{"n_layer": 17, "activation": "squared_relu", "rope_fraction": 0.5, "qk_norm": true, "parallel_block": false, "extras": ["some layers without positions", "local attention windows", "shifted keys", "attention sinks", "normalized values", "capped logits"], "init_std_qkv": 0.0386, "optimizer": "muon_variant", "lr": 0.00986, "decay_fraction": 0.781, "batch_tokens": [16384, 32768, 49152], "doc_mask": true, "steps": 14781}
Each number is 128 + 24 x the weight over the matrix's rms, rounded and kept within 0 to 255. Layers, rows and columns count from 0. Numbers have three digits each.

# down: layer 9 MLP down (transposed), 1024x256, rms 0.098, rows 173-272, columns 0-63
# up: layer 9 MLP up, 1024x256, rms 0.279, rows 174-273, columns 0-63
down173:173125100129177153112106145143133144135135162106118125145133165153091117132150113177129127126153101158140109160103120158143146140107147095130152121161101116122083140105125105128102132073106088
up174:122125105111150156137156112115131112072139125146139122122109118112120120135154136099109132128124158153141143099145122093124149171174131134123100068138108096147127121119107130131156141104185131
down174:148118123136098174146135148143151164117155160123147135104144140175138147118116118124113116150137107154144081109101144103118166111150163129137106183150139096131126109073100146161113164125108124
up175:168170128139122149138146085177156114159099129113153103083127150132109052129103083134135093135109122129112142138130157132142138191134088092119107114108123111138133120144121083143090092155138131
down175:127102062119127093124183109094127084111143146094149164104144101137150108127105169119102122143136128105109102086133141153132105071153118111125157131119155138116096180100146115097093114143144103
up176:138125158108076116142146143102113078143139140112114073132114122152137062153106144092120099079141121107111131153153087152153114127104148126124123147137115114147118135159094137123123110136088103
down176:100137159173140132078131135136161124165161125074126089159101071158135102143119129097111119141157159130166136182145155094133136138135148119124162129152148110127174168125114139081145157139126140
up177:129123210138121125104147151153119150119082118158135157114092148124154061104169146101118135112138136125105137108118104113182147094173114154115134167136136078103112123128150121128128114124126136
down177:128123146129133092137124156062185123137119122181142124102145119126159126183106096117117154134096129092097114134110165131148158127124094149148130133166113114141133147129171144148147100127119149
up178:104121125137155118137119156120083130085096102094119114122115131084119113073128115105168134110106167167086144150191169098157115125139121154137157174121150156154122153147140115119132115146089119
down178:087131087129148111126127124080125142152121109162130109128147106105131172133103175098110144124157150183138125087144128135154098137125131101090133104117124109124131108119104125110128120115095163
up179:170186128170131133157132119153142128153108126128130141137080141123175123156133097135125127119118148147161084127156156105141146195150092172170072143111148152131165123152113112136077122099156130
down179:108064143117144148069108138164119178149149134109120149143127139101105156078097108149136138152118162184145169113139085167164138128137118121106118096127120115128132121096148104146110182152172136
up180:111094123137158125175119131115120107137133151152145125146164120129117088126156108114160093123144144111134102122123131126118104115128109091153131176098167101146085158118130136076122147132138101
down180:154142144128076110109123141132124148116152144122112122109110116098173183121089145159127164112123115154126152113123087137120152086153151159127159129137103171132126137101098108145122170114110090
up181:139114107077091105131163172178101089148144111165121153133114129109121123158093094154108106128173135113165099127082150134116087116121093081122100091071105147106115109095182116103082143107100110
down181:130128130151118121114138140126164112123128108118125155089114132104107135152112128099145169177152086137123134160121145116136110117156133110100132179172110122108132168109140108115128146114111070
up182:151162107151137167124127127092139128128143118142132138171123167168126106117156094119110132126092129130171147126136126112146113125122148135174120106113099177153190140097109137080150133088134126
down182:142145123151122067119102161172131129134109153130163084104155149162123116132124104161157123142161129105138164134113134121147122135087120099145170187129139130076154149097147127079180141159131148
up183:086158097139149173093137117130096113112182131167085121113100120130118133115114141166123088146130140118153136121170157150117161090158145181156119101118147115145119177140108174125128112122133129
down183:147159151135148148141169182151107115168149141107130145118122144093114143175109118119148148122146116128153124131156090105105136109137138134112126119142146130119116145129147159171068118099122144
up184:161111110093091127120193142120130147159124120132185129122114174138125148138103139181163150148120151116129113132139156164143166120165100135107122077116135134062149153111119112123160141135113129
down184:117129106142139132082124107130138112116103108182144155118132119156114152106134144139157119111145151142092122115121149131110117132102164101099122122108158128123126113146115163113114109132182135
up185:146121155139126129147127135169076140124142147186120137145102110134129141132147101107132118096167140128105115108142168125114133128163165119118140116119146118154090154115114091124114131128118108
down185:136128098148144140106096115111135135125115129155121144118160095122113137127112129136136102156139149135092126169098125139148123098142146166141151115154100175128124132169089133099134098116093108
up186:116118120128140116123143129106117098121120146087135197125126103146154150106118091158166107146135166134098142136090168163147111102098135142168125129131131121122117135119115144144133129122094112
down186:120111151118101126122123132096132118147132143123122147114142149130076135129109116163124131113135112146133100147146085143151126133180131131103136106124128096156069178080105146101147128111157142
up187:148163116084130143111118110093099171097101134087139139147136162120130149150160150119168140129120061143120121138166075153096092121143081120140118115151122135110139096142149133105120119164126121
down187:124160107133135125137116115154138149114141145099136119130105147143115152106135099110127153102110104152116112119124093134111121130151127110165118123162142108142151143116149137095092109138115130
up188:072161122122161086117136135099136084156159151172147129135128128130108087120165132141155129142127124116157120111130142141131135138142124120121125153129102133103162123166100139119153135116134129
down188:106132168181141157126123136100109126131113127106118104128086112118146113149085093091136141100115100150078141150143125087130140118103148126142149117148120126168072131088100135124126173131124105
up189:134157149128154096121183146093101110115141098159129134141123129127090138073104159115076139170133175119111201139120083106118128129131124158148127133146143113145106083145172151094102111091147120
down189:103147149170140115126121156074136155103130139085110142125175118148139114122161112129091131150144109111115091085140119083121124125121157182150146096131133103132131146132110159145151152076106123
up190:164132121128185095141149116133119138127112140144111141155128109118115097185119171135123114117141122159119129106161067141150130087117142152110108124105149124139139130139113125114149143156103101
down190:120087107135118162085147138128123154127157163172108156095129142116117124112117123176108166110110098093155150099114118115151151172127144147138116164147125070124108144186109110126156157160096126
up191:088121124129105092106110096108102132156147132119169174131131169119204154165075118176137138105147126071149118146142079133136122111148138137093158093078096152149127175131081108122126132082154101
down191:097161132115137087093118114137115149137161107134161162079144096104129094146103102153119118110138145111143100159120130135125125118125140166108139109120149099092135131069108122117181133176142078
up192:099073155098140098118135146139141106118122106097095148153140127100100111124162152101209105155111169175152129113157112149151146092169118137151131116121134101139113155103146199135137135144156119
down192:156110144106107122114098070155148137132139120113178123079147179136079133158152127116152134143121134100139108135064090152108140137171074139184192134163097148127122127145147135155123071148155106
up193:113143128123122176128149092172085131101097116149098096153110122132114127177120177181131134145120174137117150115138104138161076146128120106117124121115115168118091151133150130117148126142122103
down193:191153149145104126111146122108136160102153131118118108170137131124109154137157133101124147112095131186138099157147174126102165128142088109170165132154106138096146162134130117116169161124118132
up194:123126128148101121131164137111126078146099100133120098122124130154069121152086139177117134147102151152118119162146156114152120196114143124122122138142164115147139131107115138124168152143159086
down194:144129175083112141115138160114084112097131128173053146165147126164127155092140145156136133159098132063115137114140112107132148117138087138150110131123110121159101132136113136124069123089138153
up195:098092097126116091144134100073131137156151167135104111132161161144104085167175143117169167094139136092096135092149163142102130084121113132168122128128198121116127112126166127113166141139133140
down195:060169122110105125099109155108155126134097110147148176146148136107155113133125157129123097112073113133132093109083111080153169122119187131123110135160146142115113081089061116087128200124130112
up196:138125162144091097108145139141154129148133124151147161158140154100084122190124131142119151123115136112181132111126092134139133160109130103108099098111138091119123128139139144127169164115140097
down196:155141099128154116143153150153137143142114131150154151096068132068110088162149124139117149137163135101151144132118140139101119156151142119121132130105132098086115149171137161131133159097137123
up197:143117167102149173121156090125140155156168110118115117152141128122118095131140121137120115175182149166127124106133157143107139141130117154187142129142179139153163119163139102120197096133110169
down197:140172120126114107138104109104103158131156095108098156115066148104155130090138076112113162085126113169124120137130082139125092115124092123162186138173126096162132115154140112142162115141132124
up198:128157127133141104135102147145113091136132116072141133121155111132137139134118112160124157115143139118111182151111126112110122128128082135088178119166111114130147105163135102123119123131124146
down198:145144116142091127129092123113108124126097165093115149097144163117155135152125078110081155112176096096150162111089133141140130151120122126115172118085151152131136145125133113118126126109129159
up199:136099156138107164124080134147147147120185148125119113121147106099132137110135135119150145129138130101132087152146097157099147128158148124141105143127133142125109140110127136107156150117147141
down199:150104108176118106080134111137098166084140135086166153135128104099120189104128118125156141162140133139135125121104131150085143103148135117120129141133163138130083093126134100162138162116127151
up200:127131150124133141163152124101131135097142073131123152126114123099119131125120170096154109148137156112135109182150128132137106107119121129086117076124136118101133148154106110110130101134115080
down200:131110116145162150087065149136135131127142162162142147119126122121165128119110126124161095119126108122122115159073151142091171123127129124145105119124128102108123175144159077115130165108123132
up201:143167138103116123156104146132142074130117129126131147119127151122116120126097141128124139135125164096109124135128075097123169114123120148098113142132109105124137118094119123150151108121109145
down201:127107172134128123132125133132103146115126092108110102109086104139123131127187140152157137152120135173114139151119101174144079155141140076159138098114124148089140136141145102072095135137123160
up202:147139126118126102133135138117087113093157153189133145108104097170120137140140143125127149128180179130112155126085141118099107114134101113147179119094077168136118143114143116128151086165095129
down202:143130143115093116138142122142112121122138117143112132124095124124133143142135111131112137129134173188165122117122127077143129125119086134125125134129123142160115090116170139120134150119103157
up203:125149139155116108169112159149138125141108116100146115065113163110149138144135113136160132131140134099128158136102112169133123138093109132126144131161161138097150132110116134110096120112128134
down203:122150136117114161150106221129156146093093087147109163114148140116089123142129110122115142119146099145101148135113076097104169086122101142130143145167142159154096135097128100137154089106129152
up204:106142082160141126132121160142119117119135122144109153125128165112133126112142165110119144154097148157161110157151152180127132099106128127076152120099147164126119170144108112140114120115136122
down204:131060136152146143096136161167053158138112126127105111152154137184109115109085099109109111162123093072145129112176120126166143126095121125099120146119089154141134170096166158152128131129153145
up205:176085090117124112164133109108141131127145160136113157131190112125114106103124137131150105148106135177155136133147107128130149110133129127148154125135108131119085125122189152095155137138134158
down205:095098137124157141137159177137135138168104111120082106133123145157140122109140118161104136126137132138125122093089179094118149133073164132112081086130137046123120127127095161146104104106107136
up206:128136124142111144152147092148113173116128107113124146121111077119115103148096147142098136087155144110181147207141100120125146159081125124180115123160160127128169164098111137095129095140172157
down206:128139141134151119130157175101143128162150130182132176064115133138176148090119140136110145153129198160137105143139151069140130126119130112108132123098101104140105168178106109146088142162138085
up207:134124161122117109127140150129146151132122124168098151142104163127202115096139111120108122073165122109141102139181117121135073145150122083114131104098136099103136159126146146125125152160175154
down207:176124154139087155115103120158149136139129150144120128150133132113155117090117116111109162097129126106109081139109115168112126144116137121127114108165112114138165116118160113161154098121156133
up208:150138132151161158118099076120145168132119137111113114156117164136124126123168138083081125160142156147132120123115108157084164120104113145144134141151139104136126164117135159115200126097105112
down208:141070114118099078137102171094153112119130149083127112107135131119129094108164165111140131127112144166126147130104094115118129143180092094104131105103140152139098128145115138147095092093114114
up209:133142115177115108112124114166127116143120122133121131189105127143136125131146100152143103134132146125115148124138182145136111104109122123114095102149111122118124145101107110105127102127092126
down209:077148115103139126130168126137136136174116109126105138122144087128152151126147117102121140153146170067157134153144120116153105125126114161142111103100158105143181186093179101141110168141101139
up210:081142122111154134110152136142081127136138083106121139152085124145138090140134165092145132192147109126160113138157165096133159116118159129154127144116104090104119126164114157155073119105152121
down210:104136101124164147103124145148128136134114113085102138142128117110134088140103083145149170106147118130115135070092065143102101115128117115109119118132111109099106135139146131143136152151165127
up211:138191160117138116166151138157216088103100123185151140125129151125139104128114119106156102099108121095143162149126166136123184157157119094171101110163121106109117143100166105134127118122153107
down211:116128133131139102149076141163089110100135121129122115145111081135147096107136133095121138124112128096104151127100124090158159113162129089153092109112148125123140115172098103168111169125125156
up212:152117133130129146129145072143125121168135119148145138075137127156144095169069178124149174117123154068145119162147153193124119143151113124160118132126124163108115135120165144111154117087126160
down212:161093151130139138131147106140155147114132140137125168134117151143158176130133120113111111130122111105142126135123122146100143126119107115098172122143130090174146133100151117068142100116129121
up213:130161128152108114132109093116124142126133105115124103151119110109110097118139107123170139161131093103104165155089128116125129126128144080103161143133149131125113110095085132114101164111078127
down213:093119112182194153130109107091143187142108129159114114138127110125129146145118103133090154160131083123185093156126144115173138105118100135104122096149092143176122132083137098085138181149084140
up214:125121186154142112138123136164096124147137126168154117101136104099146122113121140118141135142123130145138160127148134157150078132149126081155150104110155170150112116154107174162145138161144153
down214:110131128101098155126131144139124122136130137129108153101147141113104132141137120113119134110133143154135123105128101122121122141118126148130122131136091155121153077170107151103113108118117050
up215:145126093159141164091165092116106149133105079136133121140066149136139072115117111180169106079119088137162122166146106118117093122091168139146156127114110125156101142137087135153152148156123110
down215:109127123143119109120153103153130122153089143143105107146098166143137099145127131098125142145142127132072106110118147175125113090111151128119127135153157133089091121154136111126138138105150135
up216:152136112109109124138136095141129121131143113121135140125081087136086086106127115152138135138129137135136115108159169102135131097129108174130120130152149140109134140127100108124128065122122111
down216:103120127173085137114115122154182114124118123132149105159145109112111105156132149076090117152158117152143149141121122152136124159165134166097158100104135160107134106147147146166138118149098126
up217:130099116124107093150115140096114118153120113153135110176136158138126124104108124132154117081105121127111133104118095132108115125113155168146113139117115126106100112103137130084131130143135155
down217:126120133137108112149093152140126157131109108140119123126101119147106123125120135118110127126138154139143164103120082127138140132113161140112112124151126100088152143112106185125128106121163124
up218:119135116107177147097096094152191113138125136148132132151110144118129086119143102098144174157143118123110138145123143117104131144113129103166106109193123127132136139132128152084136119108134074
down218:119095101154140116135108156122100110123148118128127108108129136094137145133109056165129113116114158132126093136101149105148105163180128128091121088136154094128099151157174120148145109126138147
up219:139132129113120172109129134155134129137122102157131116130110164131128090129150132107109137139144130118105114168162130131106125119144093146165144139108144135118146122122115119125126149176142121
down219:132126136096099098169148145151108127132081152137146119143135097117100102150170170100136149125151092155119136113151129105039161151081095126137105141155124118174122119085139149147118082076102112
up220:110114147123144153143116158104146129166130139121119095144136137145122145090132180118112116157081178162127128167154163119122161140115093133146133122132138102115058163110109115126121126137122166
down220:130166118174065111151141141071152162124116159111158100129144088146100118119103124145138130097134099133112129173138102147120118142137129124159148122152146112164134108124126157112137126096175133
up221:147132091130112118108144086130122078138159150149161153120142131140157099161111129154138163128142130112131111130111163113169131137122110156138084145167156136125140132108133104107148104159117130
down221:115102123141121139115135151110139164125140119172067128163105111130134094140142149122119153165146129124152140143097149157152115127126108148119131082129136147071126123148111134134134158129115180
up222:121120141154129163148185143177080126122120142172137114161138173073108118125136132135145104145159109114130151139166106120089172114178158125087086126109125154122160110108120109101108113153174139
down222:101110108159145106086125104161119161114143131128118093111064153117132097146135117117122139117115083137141104150143141149145153081104120127100110093135148149127157140141110125127177137133174128
up223:107106104157145108101117100154145153120165085157111110117108144140140113122108166121171092168163114151132102154130168109134145058091098129118116108160145153084100093129097137142122129126159103
down223:171142194116146144186134089085122135110107127097139146183088159063098141191145114113155126130117122117146132132128118087127088119102136129140129127191135167162110100084114133117156167146123151
up224:149167153151150095133111149128120112141088122120139108121080144114141131127134156093118107131120120146110139103097128206119127110148124128094139142125161120129113112095108116121136145133102138
down224:095135139146139129116108142139110183157100127119127130094084131099120108134118171125126103159146128175093161146109101145146149095141159143122122101136156149104137124090135096164102165058133152
up225:103086170177134168133114138146131171143121156145120109108100130152126146166118109136115137042156140129091102125122141154133164106125149139119142092104111146104102107186122125097182066146153116
down225:153125109088093127141099106142174110106148169123147128082120124131124124124168119127086147136193149113102185115109108119154091149144147129102167143150163129086148135130148101133098110116112126
up226:110087104123070114090135130131132175105127118125139109140105148123111116143138096111112102143119105127146138084102120103136083093126128111164097131120172123147094150143104129144059130125149125
down226:122099153141178123117106152128144117136163145084138140133166111179099157113121142130152125095157130127151119092101099124102214115103129130107117100164150131130129165115122177115118100127136115
up227:125137148118186117119120105163110134157108130120114122131122131155124150157117121110114162130111138130160168142125151109103120118123073089096130124107150181131114118128127153141116096122143142
down227:120139114131130171091135115133113136099107142090132136129113163112137125125154102112159137121110096125117151133159082104144128157126131086139145159165147145097135090120177148124112138105116126
up228:157116074120093171165151194138091114139069124137130173136136130159120110129088160162148080145166104103143096103156126093125125126106147113141151130131130103126127100149148102140137152160122121
down228:125129083135189122123153186143138136131101134125127117164090081165159151093113113099119116147143135151156126088148123086133153118146131205134128119120140192117101104151117109123096138121146130
up229:125118176115127106088093114132106140138121152175119130159116165112134145129153178182143107120101147141131112134103123138116102188184142156118102136106075131096131142101151133157181140117126090
down229:112146196129103124102123110110133149125104171130135081091095171124113127129179155161165136165155122125135132135125129122107120158105112116161132130150066152120106113142121085116112171135122111
up230:131123103124140090178107141138147090134176137130142158139120159165135158136084093147110159110122122125120131103138158146131141122158124127170117144132106127141112132177108176108139125118111103
down230:132121112141111114109088122116104115146097140130093119112135102133132151096152135123131126093143131140111088128079088145167152130147161103120124148144118095107144140118111125165094134103102146
up231:122116122137125166132133116139085117138108112137151174132151117125102102176113107161137107135121151172128163146180110131130138110116064137077082118120123099151134098118138146088089163106163130
down231:177137130126135122164171149085145119129128104147116102110114148135163147110148119115091151127153157134117111152084154141160126126099103115179100137113146114113124109165133111115127160161114114
up232:149066147152124084128118088142116113128110102174148131189131116179156101168162122104164111107158150148110135165106107144114133120129162133140137113132145047110128126128112099151183155133113115
down232:139116107120170171123112118165150117161072114078096134125104133080152122153100102127141154121100099129126143125109138120113100159114085107151137122176126130144147141131149113112096125165127178
up233:101122127149154092120150082167095148156119148129157116150115130133093109176089150134140139125096115166148108128152139138148071121122152114094126111092101138076142169145201100129116143123088148
down233:141149145069113115085112130108109153133125147153146182149091100075127077095122140125122105121137129182137156134100167149147137138136132139099115080122128103159105146108111086143143146085175151
up234:141151102131142136163123086150110140116152129134127136095125142143141159133144129131147154129177142108115123101133144159117134159118193120132145123165128142091146136153138125152129127118116142
down234:151132106079102144136160149125122105170104117133191134113166091123155119116104111103103080158148152144147110167121129092144168124113166135132099105144127137150174145140163159144133156092094111
up235:075108142140143087139111117170112085075140111167100111114113175153098098109122115144147128128108107161096118158137142193136111129080152166179127155145171135086122102119137141114117154135151064
down235:108145123154138091152101157125116106100103163117143117180131110082151130101193099136124109132119127110116088161136111147146119113119165093178110140130174116118115114136181164151143196139181141
up236:098153140116091126151140126091146141139086143132099164124124133170151122122165141134141145108128098161122132111118156088083110147129160159137102076072140116091158135093121121132125167128153106
down236:119137152119098126130072104131138155156119170132154136104115126114154110066115179100140094133136112108104121114137121151103122149138134138147145124147071136145077126128123095130150132102146154
up237:132143148123113150143130084146101090133150124114115112128155134126114100073106118129155125142152148129153152166111125135137152108127103135161130129128154124131125119117141164138166141121139109
down237:104162149104160173159133139117118117139181106120157152106094114137139170143150145107120107112143111180169129144125127077150104162142127115142124111142116186123125134147153106146111107147147143
up238:138123157098164121123132120151145118124108135118168137109109105125100101125114137106115162147115137088178131151137195130089119120136128180083134122117076116108119104123126115100155128124110052
down238:118121120144131141111115133146136165132131150103123099133086129177153142151128128128124153155134133152128052117174149096104078124123149149108122138155111104129130197149107154138119109113137088
up239:151152142136154119150166106155173129108137159114131097134153144123114159172104147108130148122100133128123119132138139110125148110159079120123101098120121124113132155128142109102115124153165095
down239:133137118143123152138151092175121104088168115128128125135095135117142129135109127178133161145114135119089117148138128080121121164140131151143127132135139171109135122130130094129126131108132108
up240:121104118093154104143114124172105111095128141158104134141129138124097145113132164084157166149136143124135111098127117133158121122143148115147077145084136194108065084145145097126165145106123111
down240:102099102131145132176129131132131130148141118111156165133136090083176140111109148105147088106081114136151155147086143151139146137164133163110116093134095148136137118124172102147118103141117124
up241:166137120119100134130105086136135111090083117110116106145135111129126111121156102159102130104138172128136143116166107140155145110151106127113146098130140125130140136117111088148175134119124112
down241:103128090157122106083115120124165127108137090140166190148122096121123136157115148116155117196116105137143116113101099151139156089102136129144134093092146148132133124131129112102108111102114128
up242:133130117117122132156141103147099166114124132135152157147140108175105135123138113117114158112129192112130128107099119118087126114105140092141113132106114126122130124156105101136131179114120156
down242:147140116159123139116135059118122112121133131099138151131132109088112127137138156139146140120132096169101110167124124084139120119128135150155096099121113132163124123128152125099171100080142126
up243:102128128126119118116112143105120105128111090142142116143130141113089100132118147116111136140107103092161140141124187130112144128112092099096103100134146110130126123140113109186126117125111139
down243:132113117136115130169166154166126096107135134113134149114123157117144148144127142157134130110111126140116109113151134151149135090142119140151089138156104157117132128110122134139106128124109164
up244:154140152114147147127130118122136128144133100135128133122128148101107134147136144105143125130113122121119131108151160111160141148114149135126112121138149105094126090125122112157141127100094174
down244:163089122111093108108104110132121126131144144132128155122110142108166159144122139104122095143118145132122141125157131144124123101075114091147125152119057134116109067111122100093144123125088054
up245:138149112148152151095118108161108131138139135120115110159114129111140125123106118088123100134130156155121109105137148098120121147108103108131114139125144153116153117143163153089171095131086108
down245:124149085162119167119097127148064170124130146127101126133087139137123122154135118127103114166123184128184173142140140177171174140150122130098083128093118162128106137151118111109119114125136127
up246:075109128096155130096162112146155131137146123134137097121151112200125107108136139162151145130116128117133121127117121125126104156150103148139121100163108139133096126158142129134139170102102133
down246:108159123132168132170131098156142162117096144140154137175140104117162144126088166109118099157130125129141121166138140131128122073109135113161098115131093164141154091132129120161131153129097142
up247:134105124122135098136132153180151130174144137118132123139144139135151090102121111100112146128068136148121155086121090158111170127130126143118081127103142121126152146088152136113149123110123163
down247:144123101119145096095095141136121150083138131145119109113145105155137137130153117110126145137112087074135104188151128121155092122145096178141140084131168142156093135131116142093126140104108091
up248:128103121128115100139143112124105116101125113172132138119110141098129101170121134140167098134116137131097137173117106166156147136102125138136163147123169094114102140124154143135132123100096119
down248:092127137137098129135137142177129115113140139093114109097096110146120152114110124126112173110144108105101099123115119102139128125107124132132163125117136124140177116112141173125108098138133089
up249:164132140153120081112158158160146103120129144171127121125148105139125090119116148092148125139155146147142110113119117178119143132141174106140109136141136175097142123114122121105165113123139131
down249:092100118145140150159114142107106139134111142134129079129116093180141194171148123136161157117137121139080122100125114096107114101118126091129104133128165128128158147155129112124145131152134110
up250:138136094176104139136124128152120126124143146163125114126133168143144076168095121119114101125156133105119099125114121127110146123122126128107135129078098154136092112191140095136165144163134140
down250:116150122101117098138111080161122080140162168115151124127181158137135136124174144165159177165174115144150140149108109097118107155131137152157165081137143146132118099109113109164171090109103117
up251:111157134156132099189145115156155081170147146111154123117111137134102132107090136138118118118136117131164127132173167140133162095092090150156112157083126115127139109105142088082141135133097135
down251:141135165145171175132100130168135126103145102149120166093148155094158149118110136177120152150102156097115157146134157127113151089156150114125150112134134135105136149138137124138161161120110173
up252:122115138130098147118123123120111114146137145110167164113089164168090077114144123151094147116147167083155160115119150127097116132118155123111100133144114061108146135090124143113094163110127140
down252:119122110151165119113141082110167152125129147131090133113143119119153086149127165132091110104070134148154097180137114146180176114085125090150147154123089147131106101149098107145122138156143135
up253:126148124144118114135139142138156162103093109150157097132121117150133138106177111145099139123152115120127155091177148142145107163109114114130118118176137121125105134170121126133136158119120090
down253:114110120114130128146132147117093127149094156172127115171092135146102136094117114148158144150153134104114105157139111169120128119105164100144163127084143104124116177120136138105065111173124164
up254:088094116128096150143071104107110102150148138126156149176111107159111121152150117153121111127142108132131138174105101138112144098093087103108149123102142148152126114129100150099110133131123145
down254:090146086086107144126132064117152120141109111134121117141172158154122118118100159137169161136095125106151156084161145108161163162150102108134124135134087122075123121131092107163110131135067128
up255:137108090113126106132145108117121107148090097103094175147126116137119110130134138145120131123137145154136132130147113142147110077148119136136103165156111141139138129108123119114119133111108138
down255:118144101121126154144171146141096160117144127153103113091120110146109114160131152093136093151103137113105143149147109142138138108171121139128167096139141110122130159132112112108157102113127099
up256:127130150161148119120104112161153136093094100143144143162161140108153145142127092125125121160113174173155129149125134146134115141131128143151149147123131092146119096148141090117117125164158099
down256:129097129126118136114165083173166149153080101114110105108151107133169138129143178132126097155159148137160121100098127159132122171140130171102110093133101100167113149114142137116176094131147113
up257:169166146093130120106150080154172136132132123129108130143174135101126180104161176096150150088137175112140137113068150130155087155148137149059198170087116098116115171139123126152147128133147174
down257:126121125127102131130090119146163131136133127111144148137146160096161118132110165154156189154099127120145158153125113157098102166172084092094093137142147109100116114139106146112156122121085125
up258:147105126144089153111139133093120161093154155189163117147124113128119142097144124126112143105165110090136152162092140120136133095098135150127109177102169115161090117109091140133110112142104112
down258:148169153133148158142104127143126109118131154126117105108105129152135104129148114100131165137171114129100158106151099081165181088182130087140131133105122110124150124157125126133142164126163107
up259:160130127148113132136112118133111133114124150125110189106127099114152105129172150108115049112123108100122104156108112105124120114118105149129110131132144101128071140094123147116123069161141133
down259:091159134103109153132136116153128099103151166070119112183161153111152089146083106126116107063119130096115134098152137159104096110132114162123111102142093118169158141149082103103124167116168166
up260:142141138124074099142144113122153090091122122146158141106111136126139125067149121132159126112157134136138101118186160114117178145117128126072125131089114125116147091150088087120137137136099120
down260:122153103169128158072127079150111113136100137154147127136145141104119144084089150077129090129089111165097146138100131164156149119132123139121114099139099128123144166120097125153174123105141132
up261:149148146132099132157102098118139127161144151135143093093111097098125108129171196130110143096142113099148132141117170138119088152165142062150172101124125128126132170130131112135157156093123068
down261:124142074105145103110090109150134132119144110137107143113145113148155104120104164177103143130151112121175135131112150159121172152125133160138122106090165120094124158132120142124147118123166109
up262:123144080129126117160123139131093116172136084113091160122099140131169120110135114147112121072062149143144106130143099183130128151123104148201117133105142096138131095105150148061124137130139153
down262:119168123092112119108111128143149135141087168151143143102124140118163180159128144139152144100135122126113149158160138140174190167125108146117117145158141110126127146096141150081142084114139154
up263:149145120148125091154144102155157102144163100125139155094123153144147119163098100130105135169148144128156110143098113108096145174151106156165096105125130134094128119131121140141176116159181181
down263:136166158157125112127139126156113134136107086107119092160113073108136099120122092136152152125121112109127087108122111125153067113067107142131116111111134137101170135087144097141114123161151120
up264:118133138125123082106134128125161122136168169153144113124127126115149098120138083179150140135110106113148093141141108115130127173103182157151093149109130114116127131156099158154176147144100152
down264:135144062116165142141146130137168114100130152131180141172134090159153092110106125112109136142135121162102158115146138081124141094159170143129108118131107130087174133102131151180118133173093172
up265:157104119097129153145121154119091196120145151119153107131090145102142112106116133155141124109129124080115129154109172114129143121116155140167150137133098147180121152110129089137091160112141149
down265:106118134136166127150093187155159146111119138099087120102100130098116119109137141114148085173097145148092105136121098132149141131104176085186101100110140123134166111121128120159132093102135136
up266:156102149147162139105136134134144126126107148147111149121151193135146112140146098110124125134119133103115126139186146111103142090116117133136117143121093114137088100172109108115128139137121176
down266:139115145146100117092118134114187133145133139153142148160175079150108136105163135153138139142137109146132112097129177148155158120080118127140139116144133137105144145112099150098135103117109070
up267:124147152106125170125147087143101156138151107124133130118141138100133073119184160141149136097139117168171112158127173102121111144161131143129110065123105172100119125161132148156116152133134131
down267:092147108106124146136139156145117118135143126126134129142127120098167118122176148207140112160152126120113132133110116146119115125137141089124138135132128148094088173150133141133121098127133129
up268:158142166125170145129123122160105083147175128119130104104102149102133098145160095115123193120155101122096150156128134145114113162109139091102101107110111118109174123130115089085150170131110117
down268:159103114140129169096095117125119122099146156078145153131128128154143139100135126153082165083117138137129132102128116133087141103126152099152114144144091148145138155103115141104120114142122121
up269:153165156151127106089103090144126132138121166146162164129148095161151108137164082140109100091149114131101146141106185139123149145060110131077073128133140104178136139194112135117105156135109140
down269:122131126149109113139152107130089123143093111104163092141143127154113147141112140131134129136112133169143187149078164169126196103134089177138091107124114110143100138164147139131150164124130123
up270:120088142116141145161148153150174147124116156148109143142129150075069111161156148112159112115154099066155072128136130138151161099183104131152088144119168133120085150157160123090128110157145166
down270:128138140076125133142148107113140143135121143156119102110096132109132112097142152128160139165089136151113174130141176137120123093137114117159133181130087100148128135134134113137123124179098141
up271:143144123075127117144147084150153098115107139111099119112113132123132092122154178180105112092130112146128118168176129160111075111170132114127125142148145135142125125155127111132144105116144147
down271:115119126124112160082166113122107142110176126116095159129116119140098156139163161147122130092159126177152105160146097095139099126130148148114091144131110122062142120136129158117125119107088132
up272:102125140115151064159169181107118134162184160168124120111108136091105149107131150148132074124105128124133115156168159142121110151160122128155099091152133095153093112130070108105139094134125137
down272:134142171133122160164136142116103162144115126128133171136110143078187140131158153130152168142129115099092146143166128104096119109119117147141162164126144158140076151120167143068119109080130113
up273:128136140103181117146146162097095120140127138179128146176094124158141119145134146105145072088136130090100160127128098147088129144125102111115146154114118140133114103116117116120125114145090123